From a checkpoint of a small transformer trained on Wikipedia: 327M tokens.
Each number is 128 + 32 x the weight over its row's rms, rounded and kept within 0 to 255. Layers, rows and columns count from 0. Numbers have three digits each. The size before them is the row's rms in percent of the matrix's.

# layer 4 MLP down, 320x1280, rms 0.053, rows 0-319, columns 192-223
100:117110124133146133147132102091104110092042116164122107108135142118163127166139130084121136197141
102:085114115141157108114076159132102108153045114176141095150135146144085155084111132166067123123204
102:118134198107098175126182164157034106183128171135101100098129138135126156064139122129123177106127
100:133118109138164117087133117073159187063169110083140154147129121166165126097085151000059130033109
102:071161108115143155139104097092163134122181175170111174085091085129162140068145203122148097066132
099:056077123114106126071133131089134119094095133171105159111083122074125130156056151168173132009125
101:178059076113143109076091114101176053109209148174128111146161138132206210116126108089152116008147
097:128050113162098099079167088080144150090143182129201115135151122196175162111142102108080162083098
100:090148133095075124194086109113156103081071157140158184119106080120097085095142134126126089109055
099:162104140112078097171042108171137125127183135123160058101127124102134140170194209168148107233144
094:097188073101127122090100170090132091136178193166163051103141113141169091141099141117106123138185
097:092137149142146123102152162104067080192123084193111202110110142089156130091092118081124088127129
101:064130129159097123242121151107118120161121101086101136183139088125171134156147181224143137130150
100:097118107138157147107150094086163188083133112181151133070146160102157139128084151121100144183109
099:066090081156193064151080184177122159106054104136084131147169132136051107149089147078137172049187
101:135092133159174162148094148086158127116114144104092149203153079111084097141131137110132119202209
096:137116141154182154192129151193195141168168117126175088157090134121163122121157112176124145147116
097:150176119135101095116112130122080021141140161175147117102130149163102134116149157141142166072080
098:157068121162133155113114137150176104080050066093078178146156186131110085074123124167091053145106
098:166093182134148125177128170072097064087147112135123158075094137116152131153170169189174136232168
099:065085185140123143159120083153128022132154119224118126113133162134153136149161062082141091141136
101:182094129131136154156170095120150056076113082089141115114181156078165143144121171086109155179133
100:089144123133082169101125090136139189118133156153101095158114140084140135117205176136131133071178
097:154144048149085123121151109085110181137081139078136126191145101078122159121170159127097077089154
099:118121159111138083035152140161125170080122152098111213152106114077134077108094117081131067203137
098:129114194151154157120136133116057151141089177157185142171117123115098148107133060138151146095126
098:137087164100133103089074178169090160182161100028103142102162126179139171119127164183198154239139
102:142120113084149144115168109126109118148122094096095123160165151150099114180117079018162135095129
099:076164111144107106151142134104147074119149168145122130180114155140134211164170116194096055004139
098:126082140124148122131152157098174118101138149131131154120098143096135128166137116142200099153086
100:104214108106095142165102170144028109130144106130111105178099126107119155090151076100154095043133
101:089150139119105139166199136104117076185152070064156112136096134123161077105122135092109148132136
101:072134149101168127130128127107206132169152111137140110091076116148172118110080189131132096060142
101:102026146148165141087113161188109191154195188159171159126126145136110131141102094015134160128164
100:117201160172127098177138116162080141163067072169153150125134126129181239162164083128211106219102
101:175097141145134152195103138178114162058161120112141105131123128147137104107144159052085114130169
101:084087114113153122102100135181118116148140103109155100102140125113067135165090175201156163077136
101:129093127130120087128139116127106104070104098155109113127143148104120082150222141092095090113138
098:082118134137150143144111136100170112154072015206166171100145135147151124122162102014143132141141
100:192168199083122175143161170138014134062112163143109136122078133154112128151127104163093121121137
098:158118123159111107081139137149141160172157163072121098106111145141143119140095124068119179165122
099:124166135065139087167092115150109083038100110104059173200116137114167129109075095157086087249152
099:072093156145151133121158104143120161110136198069165072093075152128171187189155062135115097166071
101:130130120132088134108117110093094160047120117127117156157084133142127062080174105228140133097148
102:103113135115107145133084115144101182163085153105131141132117177087194113143122117109111148153150
102:153133138118127107108100108094067123157118129154131095117108147124117142172157096170133180200123
096:115102091143116138166150080120069116112118108159120091071129139133120094087146172125137113121117
098:120140090125083163191099113090213169144179123113061124115096107114147124147178171222117082100098
097:139112102126127128086114161139078119108132209149134108157127119113093177164191130077159134091127
095:183170098107182181189113153153127136169032109087090157131116181147124156105163164041148207198128
103:116167115164130162083094166139126086157159066122155165185111126118044143132184113114145126223093
104:080107061162108098129182129155193154143114132128135107120081118140156104127114182103111117181110
102:052185169147143135118088120123132066124151123120131155153099150137169099181181216186090124168124
098:084088088166097147178119083155138097204135104121129098094108171103048132122109080139121141109096
102:120144068156114173166196182142159133124102199123152190071119163117137114141169204121093157104162
101:102103161111073101124091124169132103107169123154151101092150128091083102155135140135153081104115
103:125146110114133101166186079134147062138157122123144120122095109142151155070159133177099107085162
103:201139166113134160080133142062146141110112114099129182141167128135174172175172207233160098174137
103:107117122145119124167159125219115122156154087180149142151118122118164143127126140131130130133121
099:125150096129114133169127105155150194157195114153063140141093173112132149157180131166146098167161
102:179056134163075179112166158077113070149099154161100093158165164170122139112110172031075086139156
101:166090145148069066140153127110102072082099224100130164149179118164130126112079144118116145182141
100:172208116143108141104124097091160121111116140186087095122122190136151182107174156213153117106142
100:071164142148112130123129135121134136074113124074077159100138115081134189203130064096146120054107
099:196148099138102132129174103153092126198184124115105151120112100153123148073163101067129120093113
100:191147063117129129103169161122092114107132086166169173169121156095209166140071106126159132121123
100:061117125098088145140178098082099054158149185174090133107162147113126158150085187072128155169140
104:101084117108189113128101157202166122194114151152100143132145052113137126151180186225098137155169
101:116134190140126105089166129087194084094126120114100190148104080123142091169131095213083145142136
100:221122117149151171136115139134054101087114101130127161085156156122096058134115135099134137027150
096:107160155132157189128104139122138134075127112151115038104166117130071106138131133134086096108140
101:127077111104141084128136158128042139138077085068100140138136137140097090127166172173182183162129
103:153109097149135157149050182096176122116127124138100134127132095149095114118150106098083122179132
098:160113104120120137127110087110101097158101151135100126142142133103141127138086148034131077116146
102:148136137115163151134116134149194167147089139083102116166126142103185128127130160206156085140097
103:123177127109133097141124129141147148115147157114082171186116157187201119189175140117174109154134
095:138120075110165098157128150075157071185128137122111080111167161163126171176138153138150136204153
098:100110067102114126149166134089114078148140079121151126155106150117118108120104120111096086058091
101:099121238112089126168160106136149139048196078191154079115118096127129129128125212084138176165146
100:122162136138100073140187089098115152121143104115042164113099121129202154098121172058147121068120
100:083150128146159121123078097184079149174131139108162099079107121154101111140107136105096092101092
101:131140146083159117127120154153189088090150131133119078152104080163122147171128250082107104117142
099:158190086124135132178159070109125163152088089145112096142102089137121114149131106193153154091160
098:123170128099156091109141122121198131167111167138058116128152117109169150147129107141177135087121
097:079121088118110111138171126162176137115099099138134108176090111130125176109097028068153092141110
102:131107139122123109150110120089120122155131103187120138125136120160158124107113118029145131197132
102:130132073132193157060135109150200111167146124116212144108134158119163158101154076158120147255106
102:079199163077133148109121161070063162139151109103165181137136136126130135116069083076118093230125
100:163098095124163113138153160138167095148092078189139116121141108100183113121114148154170114090195
099:109104114150123149173140121138080118076101089112133144103100162134132155052113191082101172174129
097:137088089102163120129186157105177123095094153177101102129160155161113080137110114085181106105146
097:150171151149165148126188117109139159110139163203148149114083107161075129121176075024105186124116
102:170180140100119161111164162120121127097141171176103127081086182141143161081127117052148154136162
099:141173166179079101071067079179160096156083152084178133102122124156163120096145074100113104107075
100:103119154159116154083083152177087154078182164093149107086111175108085130118110108114159130153142
102:146099153107129135140142128123066119172070187121127100152135096100118163128138154116102125200088
097:161123088147084145133125094098203192084177154090140062142143158117103150120076149147135169203138
103:083190162125120119101107142075128147201092137187138155141109168148139130118194158185125140180150
101:164124107093114138115195134080138156079143194187123122113141146129148083146106087037161121239133
102:206163154134071123093132143168226168164154129175156099089156122124114126179184065169123102123107
099:116150078138139167134117109170160197076154130191129124171132152084158099147129100142090127158109
102:157140156150082163141098150133149124106186093071161076099146098133151089115111104231062089032116
099:177115157135123073135180175102079127143116219125108089113103096120176142161123094168098075165102
099:255120106130072104157141120151187105109166108147165149086177156133129138160163105073152135084118
098:126110145142149119131157170102125116108144117112106181119085127119148137076150095219156120255118
099:138135151128139105181088128125099162123088137149127122141142099075164192148089132127157063183132
098:131130173104170091170143077144096071113165133135107142151100125101067191099095072079164121177115
097:152154159147124101134126082130128190117185096147131142161116077110126167144196122163171138080124
099:083141118125123142161154149118077137117076174167141158118126138165174138088094105183074080165108
101:055064079115093175120144099183051071071181115168076082146139172191127102138152110112079114212153
100:120158125100060126099197105114131086111162146128093191169126154112094139114147120184133118106123
101:189164165102052133103153105132130106112126135119183081156148163130218134158116112132116190140127
100:137145133117174107114122097175167131225128099099116161133122104169183127164106138191069061126148
097:099179120119118133084186116115149141079120066078117121150086151136061138147117093213115101060088
101:172127145147113162143122116141167161237066190133092109129146158133143197128144093161103106121122
100:104139170114100129117105101128108121157116060108120098091153101120118104136179108052136113109125
101:105143166140139108150113122156115049202127110130159139128111153159119098127087125130164119116118
097:099112114144080211144124197100156171128074085187078156199135120121123149146091189086150111168088
100:110152155093176140094132124157124099100178186056095141096094143179040106130164109055069145150132
097:065096143120146148076090112139136154164147094116129144103147158126113109100149122168078152112125
101:146130152119087132122132124154114092135103168102193152182157115126099110133158122132157144060155
100:142169167114133170112138111096090086130123139161104111136176100099129140130130174138140115191127
099:054131085153168120179080120172102100105153167108133133146132176147165102174146024216146133088163
097:195106100109107108130157135106076101081169032149164119114139134151159057104162110034124099115112
102:165070230117067104131072215153137079198149154130102107097143116137133132174153087130130117038121
101:131117133131095150097125169104161212116138115201084167109127130105000136119170048103146142197147
103:083172154143123103167140092116058074120104131133135116110188131149191116151061093107152095132118
097:129073132115116112098108124142121076033093166145173160131136117109122109146174175110215101215141
099:130125123132180146179127188187133175138080171089143120177156112131135116086148173156119160139086
100:179164150110114081165147099128178137098149136095181167125125117173150156108060112114132129054144
103:190077186131137130127143193131195064117158136112160134153180180150120142116100087134113130190095
100:101084192140055109150157144124099107153122164061172142113118176117110121140099096053116137195129
101:174139122121189161143134215138146078114158152137151152098115124123097133128093136187112135105105
098:104056143145139132075117140110096075194116084143149118075171151113104143153112124019129134127146
100:150109175119232176100155124130117191108167155160119155138102082116130141154098069079126130118135
099:068139119115100095071133166120098135115093091136156096149136111110088124125184107146112120086137
100:103153139147160090121105097144109104109136049150125084121151182145072126154108067132117152104127
098:124127152161168123115108129207060106112107108116139140043128111142171163120095140074144129174106
105:084176105173114115080158147105183092118072164127124118107103083143170100077123159147089183121135
100:144123124124117121096144124116135123151135162199093151111131119111128079150142141164069123055103
097:096104129130124138118151138112091237157154151130132143181103149193123142112144125069151113134094
099:116131144102129139102131132219162070106115136090097077136090102157156140115124213206162088169142
100:194098080150137156150109113210170191194104162143124043109124189120097128119189086186104164177078
100:126124146093165165147142123145080081143104172156123150124112120088158145056115107138146144206149
100:122114109149073188122167137183178122177115122111152086087099133121171124112137136120144147148155
103:165090103130137134148124103112167197124147093132055049150143094091144105142115104117090156063092
100:196154083123061129112127098124159112153110078149140116114116045155218133107142152138131084170134
102:127092073149165106141145190099121101163141149090140186195148168076161115161173142195154132080126
101:147133135128142137204139127152149081146197127111113164166119134138143103102130194188116113142129
095:118093108128168147146126071148095112082104067095096163173145154103072128098113145132106179152131
103:174141115134104122065094129125173132091135176117125123174120110095085120134102142029099135141112
101:124118084149138144177099135196076078141196109166121119129154151145179119169135124058153146129105
097:080138072153163115091169160162083131131046137155116061160127127129125162130130147230090133255090
097:179142130154157114131154122092130159110098124065153094119109130114101091138149120162114131209149
101:157126081123138120095152090105147087153140166095107177040138111161105136117157120140118155119130
102:171101174146112093139115133103150127174090139150116109142145114125096170088155168114118137068134
099:137105172129147143066209098166076150166125141181140183070174137079161115089114117082140147103137
100:133123138138067138158111117165012080078127172132180105153135138134087123128149109127092113097131
102:132103059113151179141141108074048180112149115136105116131071092176076077176119157081144103133155
103:056116159127115076185114136114105117128062080080144118121120158088165152137146142162096119224102
102:095122108101191177125131168128172126161125111096079169108104176103126129135126128255081169217112
098:103143169129135146188168102199170187153128153165122078105117174173118129146168142130094138119103
102:104167128147112155111116140140128124106080092145165151102118094110223129094145088136111127148106
101:207127126116130107085142163088075088084050071102141117125131119122074142065119165058117147131123
098:081073182148090141134117092199179144148130074117124125116137143104086053113124200177096118150093
101:072123045116114093151166083153143154136081144144138113116125118154083074081114125048116170178105
101:101135102111125134136115096098062114099157138094152073061107151126153102131137107089133070084132
099:091088185089161150204143142116143176218138146078155109147137131159063100157034108155162108120135
104:119171165094116091101199195110139193145075153079107125072166115132128127128183117176140137158090
104:060128138112126117089131096124104090100156133150088139114139111102156110124129145154094098188113
101:145096131123117119096106107136112156145106167089098145162111119117103170173153085165088153177117
100:115171129125171111157138120161112181174129190120117111138142147066148099090062123109124152107099
102:112138135108086116081088138117125112167100197143132106122109116075121138114109151177104109135129
102:134126107097109162134188131143134122097142101186098085165097113134090117119203123130109145077102
104:183088078119158167096158177101186164168099219124076127168113135094158172162061114149128155122149
102:090157185118084112086090094171102072105141144129148149149147095194155195111116125123153119176114
093:154116132149100159095033165108098132085165125199181112127055151139139173110055123119060096164128
102:139228126121162132186090104157090170098086130149139133135169133130140106150171107166224099147096
101:198103116132123148147122161139094198138130133132123131097128133135110146130075184226121170072075
101:166122149153164103173132095135102200091186115108152130120098120099041160158139134055105103120117
103:159065075127158100145093105166211161085126109132177152112121137130041138121125140105126129122133
101:068138116130121148143119195153089167122010062113049134156156096069141136130113093210136166104148
104:152174110143149130142112107134145046159068135145118089170121127121173135145058125092098090164128
101:087102169112079125137141087162239185115145100105184121131142088117139150132158116052147124126127
097:146104084127160153113109138120102176060140109145131142137106149119121118105103163082108133105135
098:095096162145136131110193171085113099106145138127160156098158119099136028153072165255146133098102
104:076171153127125098203132151163121165079114233127127154153103169077169139109099107072105158144112
102:107105118077114160141114076100050171109142041070140134100095089153132155110082174072124104125166
103:121138121126153081091091148144168174145139118054084147157137166110124131201134121123140172099115
102:110185198139105146123160116161068100100123106184188117148118140124144078121112061197152116095108
101:150150066106157081079158141162156151104124136096149081045100102166113128125121151027189150163127
102:100085073164174134135152082110095161085132123062133086039127129151123077134153099204148105179114
099:069146131120146117118142154142138176082148138146131153171109117157041095104118165201137118184167
104:089109133117157151127133122058091143119155139142144139138153150170128130109133178192179187105124
101:117143168151171165089104167137139064131110111151140157110150124136134168117137133073170141204070
096:160125123100133116125135153191164152136121103083117134156113107146086133065128204041152138126153
099:090184114143064137148105185095133201107143110180103114120162139131148156153145055109130111107184
100:082214161114091128106054146114155117126115092132101031162104161096101128195124196137153133145085
098:173143163122117131140092195140126110100089125142109153133179116115107081134163152166152126088113
100:107131135102164182060128114118136133149188070144121142068100128124031108112122125213121167091130
100:160131135132086151063100087070136172146123151104099134123133104152124136104155090155164128136153
099:103052138169155116136160178082143180166154094172103153096139103127149159148050149151136060196137
103:122179110114111184161107148151133208166129179061156144109150151145125097136146170155171137129138
100:156120128137085095081118059060142118141188151182149120179124120156126141140151153126118126167100
102:157140101107134171118053131162061092089132112093150168075135159112132123069160174026148078152121
103:111111137138077122155162137096116128103124169148154125147127127117096148110129177120099102108112
099:125121090148152182105154163138119165104135023175101111170144138143096140133166134072075169140101
101:111127123112154125083158143113076116107162133148119119165143129145163152082116138048197184098142
099:157122153121130112166108087072116175105109139171151113141096167091156165125094135125097137036115
100:104144072075122072155151162153177175092132162228145105160068158129090060069112127126081153107142
101:145111146109127115155112131145147108094094132127117158106138101177136200124113232163124124146139
099:131145126165104182092118137066042091106176144123125040134117026151157089144097127207110162131148
093:111155116100131113102074074138149092076167121086132040126146127145149149161127136068078107127133
104:126141111119116131116104135135088158113071178100095097145146124103086117153126140255117088089100
100:080113103156122132109106182123136151065134093139136088137116139097152096111066132116116107175110
100:070124107108058138153071125141091150130081142075141146129151116109054083139088079133131121073128
099:119067195152108139082112081151093143039158109125097070106139127146127119119132163219147124079143
091:090125114106121135128156136161181092104136168148117181093158109117116108113092182117178135127144
097:080121154159118139114106189055015164103138087102104150108186099158091097147125049031140118106111
100:091161135089110118114167124091147180104130092133137132125129100076066135185109103053131116178079
099:100124167137154132118150167108190134114197094164134106169146125102095168135134142099158072160100
099:150173134120163114209147115103147143109172174145117165136097102163094135117119083244157130123132
099:135096112109133114132070111113114146128057088119092099125143157122098120116107148211121112136135
099:114115159106159163086196108189061095128112141097144114116178132126190140138164113226148167175121
098:075085125114071158132137147085147159186120123144150107073136127089098142106096178162153125110189
102:133111155142164154089170175169153128201173093188159138139122100153158209175123146203134144193173
100:143067097139185123189143143150231140118142136137118098136088118114122069160185089086114135123135
101:148110151140208108125131154158064113110180139113126129111085077130124091114144161213099106082151
099:110102066135140109108154092105179022172145115091134132124117101079064112115131171164121127066146
100:116084130146160088147163167132158086199087157109122158106126070151112177156136095157126098115143
103:113111158094142135124084137149186169111067161085130121165157120127044137150121200153101162070119
102:058133103155055116139102112148079168137102102084131090099143064122198083157099128163126095123148
093:123123048159171084087135122111130166126147124163088139163121129126146150176142080105089133104092
102:187163164121122159163166082144098144098175125178095117101124118104068156125098159162085134064091
098:129100125140155142095136072053218064128111160118126112088153169149143083175125091166200156124155
098:207132120141230080102160132146162108100137163139141167115113104093079154144106134131106081119122
102:093146156133128129201125141078109218103206100107120196134148137122064146144165093101152155134114
101:062181113121152161154111124094164147141105079095107130092140143142150156105176086124137091100159
100:180131158192073147165090137164109125083113140084135104166194114109128096128163144118071109184139
103:130122146113095115106153217130102096107081117081088164136098145086121132176187146200186146183122
098:127138151136111151092164222177088136149154189188115151139133092092148177155161082153120131167131
096:090135135097218141118151121116121122160095072093158146062140120178092140109129089165113164150136
103:140144125115111079148140107161179121120109110093123200140150138160158138101119202175192118061179
099:135097123131157134111099123126144145046136061105156155139123120126112096104135091134153187125116
098:118111175090149147136146152107165163119161131126113092127163118125111072137140082105141188144134
100:096087084158079123138164135119141180141139141141078074181090127184191131121165117138149156148127
102:139144131098156094116139080119088104126130118090169126139125081129184089100123133255089136149104
101:125164160137094110086139140094169135103133179103130080113129182113064120170113166135120120123152
101:073161057141168091112141123138150166123104125127122120172143149114163203112164087111096138065174
101:157122170137114109133122092173155196147145042158177156147184163111174066116116140148133106184157
101:127185093144117127173085158067106089155091192165166169062136168117157141162152162056152141146135
102:122108129162119133141121176114209158061091086140157136181133139141143121131112124095115166167126
102:183169094126144122167184125175097192067147118136137107175110102149107138149184154225113123146155
099:164116179109118119128175123095145118185095123112121115100144103138070098156145125126138177053171
098:157107109146073144168166103162140121152099148093117111112088091156107103135141160217158144062107
099:052122138114084192038032143076063147110148105085133178092134122146168161118144082000127163134132
101:182092156145190123146119154090159171129113130141113145100076147120169072109186086082138130137132
098:066135130110093082157116129145173117094131146190159123124116096052115145131191162063070149097137
101:160186179136100128104140167145175113134122116165133156115115104113176132113075118193105095238112
100:056093120138074157066238187114109240143171181174148124174142117169163124110140200108132204082134
101:143121115131097102158158110155108165150175112105172128102128150141120090123137169125099103103103
100:179181103122126153161107171120133132173137141146075140184181108152184115151057133124143111093148
102:126189169130116196087128144214131121098108100087121096113174164179170136154151095141171092125134
101:093121057167123133160149166105099149140085112141118170106124160116117082152142106093146105164107
098:085094119155115107106177079096185053081153104141103108139101126124173156154129000200148106131123
101:147175058102112120137111088134106119125117107050069133117159160104141112136199174105122155109089
100:161117108130169160137184124101173124131074214078144146191123126127072074090137105036080088195101
102:128139177128115122177074168167117232198070123169114112189130110102156112133105166223132127159138
099:106179072151162102146147128104181086142119150114131135163099158150121105108095112154103132143151
101:170110091183147127185145200107151153103117108133176095157136141190135179185123075157166146055139
101:145082117126103132048176125169087119157116194145117124186112116129165087124111149086119129177116
101:090095169125052113133118141162161131113138111195131162072116175131126146128083142085144142082123
097:099108102137103091202126105083052153109115125116173149091085123152112120147167187081088117126120
101:207105118122094131159117138180136036119212092109134138153065150145121121178092134094103151041113
099:172104183110110168070145184141091137143114090121097101126162122111133129168091098038145124085108
103:138148104107099110155141167164248081147101143066142059170118134101130129142094165081103136081156
098:146070062176224138078112158146116052108137072089087102126108117158131144141113101015077163153127
102:122122115112090152136132127092131132113149150131158135113142157088172140156128177130076162183156
100:159107149138118117085087117146158138095134177114077123113126089172093104080105157132100078127128
093:133183177116141131177144149101144201153147194109168162165171143128166100112120180159118094201097
102:170119168134144109150155097117071105104067168082133134101133133158104158164143161084104141117108
103:095107148177146141135106129062060108119169154139102053118138125116141105145143151230133165152103
101:118159172106096112104172150100121165114094156070107124117139118106132058061105129059119143092191
102:053190122152183116145159093169078123100155141115099121110127114147098168129158136180124129163124
095:089147107114154113118140180131119070125198140111139096118128121112112109113127136126103089182144
099:156131073121173143113150100153139075108117124135131153158068103101157120099131100110141126165106
100:139114101100143111156133145114171071107142072187096131161126103140110096155094144083101133061125
101:096102143149135146089196120152139124072106198140127207145114167153169112095116138138096080111116
100:113093128156088156157143128146209178148155130105132112136147096091156152095135128145107136115055
099:089134126127171110160156172141200169087057115162122101122165148166144134150134088082156093132108
101:102072066114116115064128109102150149164115153111082168094118139168139146121104195090098148162116
103:149168136101080131154152074153190132117134143150106176111142090122165170159169157067117085153087
098:118112160122101078149112108128174138163138105107088152131123122117095162128158085046156153189114
104:229135129103137106139167148088116108151093169119141116113116120081074155137087158255132114158151
104:085100125114158139079134151093132149105118096190129149131125180145203117128146132194093155045111
098:219132119159145131131141138169111148132123155148119111115107128154040152138075161138095135130110
101:075193140154103146145121061111114112071167228165156181166071134099125107160179141039102200107136
098:182077070115080093138132156074099176127184150138100142223143112077100142105119119114086183131132
097:208159129147148171094182091113073165113200134079121096094162115159143130083066173114110130062172
099:186116121153216163124119091101187164139145143144075089145122158150191119193144139246073062115132
099:151146154180156099193110170172078031102139092094122090149147137119114130159060146000137154107151
092:160126146116045111122116099083148177080120100087102153183146119129153105114135163146137138142130
097:145109169131157081117128149143140103163132153129108086131155164077126182121120142128136094090147
098:097094116093060153199119161167114102163100076095109068151156161100134159144132058000198094115082
100:117109135095103142064045147119151118134100127137175140147152155124176143132123103243055171099157
101:116078104118116155171154073158168144137186102164136166099113123139165104152170116148150121054107
103:099112170107171149201055132135114107103082122115111112123125097143175165147132125138079141255088
102:116123117128096089115114100125148167143158132083111119144132112116110198097082125066131144218089
104:169141098131120166134129168102128145096154118082177103166100137106152111149107136099127146095128
102:092086178125169124179061129137107152165105137178146151132139097169094095160146185083103184132118
097:180082104089160095078072174121140146135111159109150121153133148126106139115133068205138121193118
101:152132127141128121091158082130084134056111144136134119081165108112139119112133074163163174061097
100:042156139152176104161157123118113146105111129169113136129117123168030067114149166053126108132157
096:098112174166116098093185147123110156170110130132126176127115112160163085120119174186169085152114
103:102084156150120115177109117076106101125128096142102101165168119100157116168130241227074124063189
099:119128192106134113097135149167130197136152086107139158113143155066113075089091079136132141103148
097:158120044140162121111154153104058196113036148061121145117055079115096116134098108094138114153162
099:097114129120104140107112064146163103147091089106065162154132116080104110095081092195099154167138
102:123138130121102178108113133108127151108114201127128143055117104117133119131124092176182134064087
101:192141138147097135122169168134118122116121190178167194134166079127088110183159067143138061208136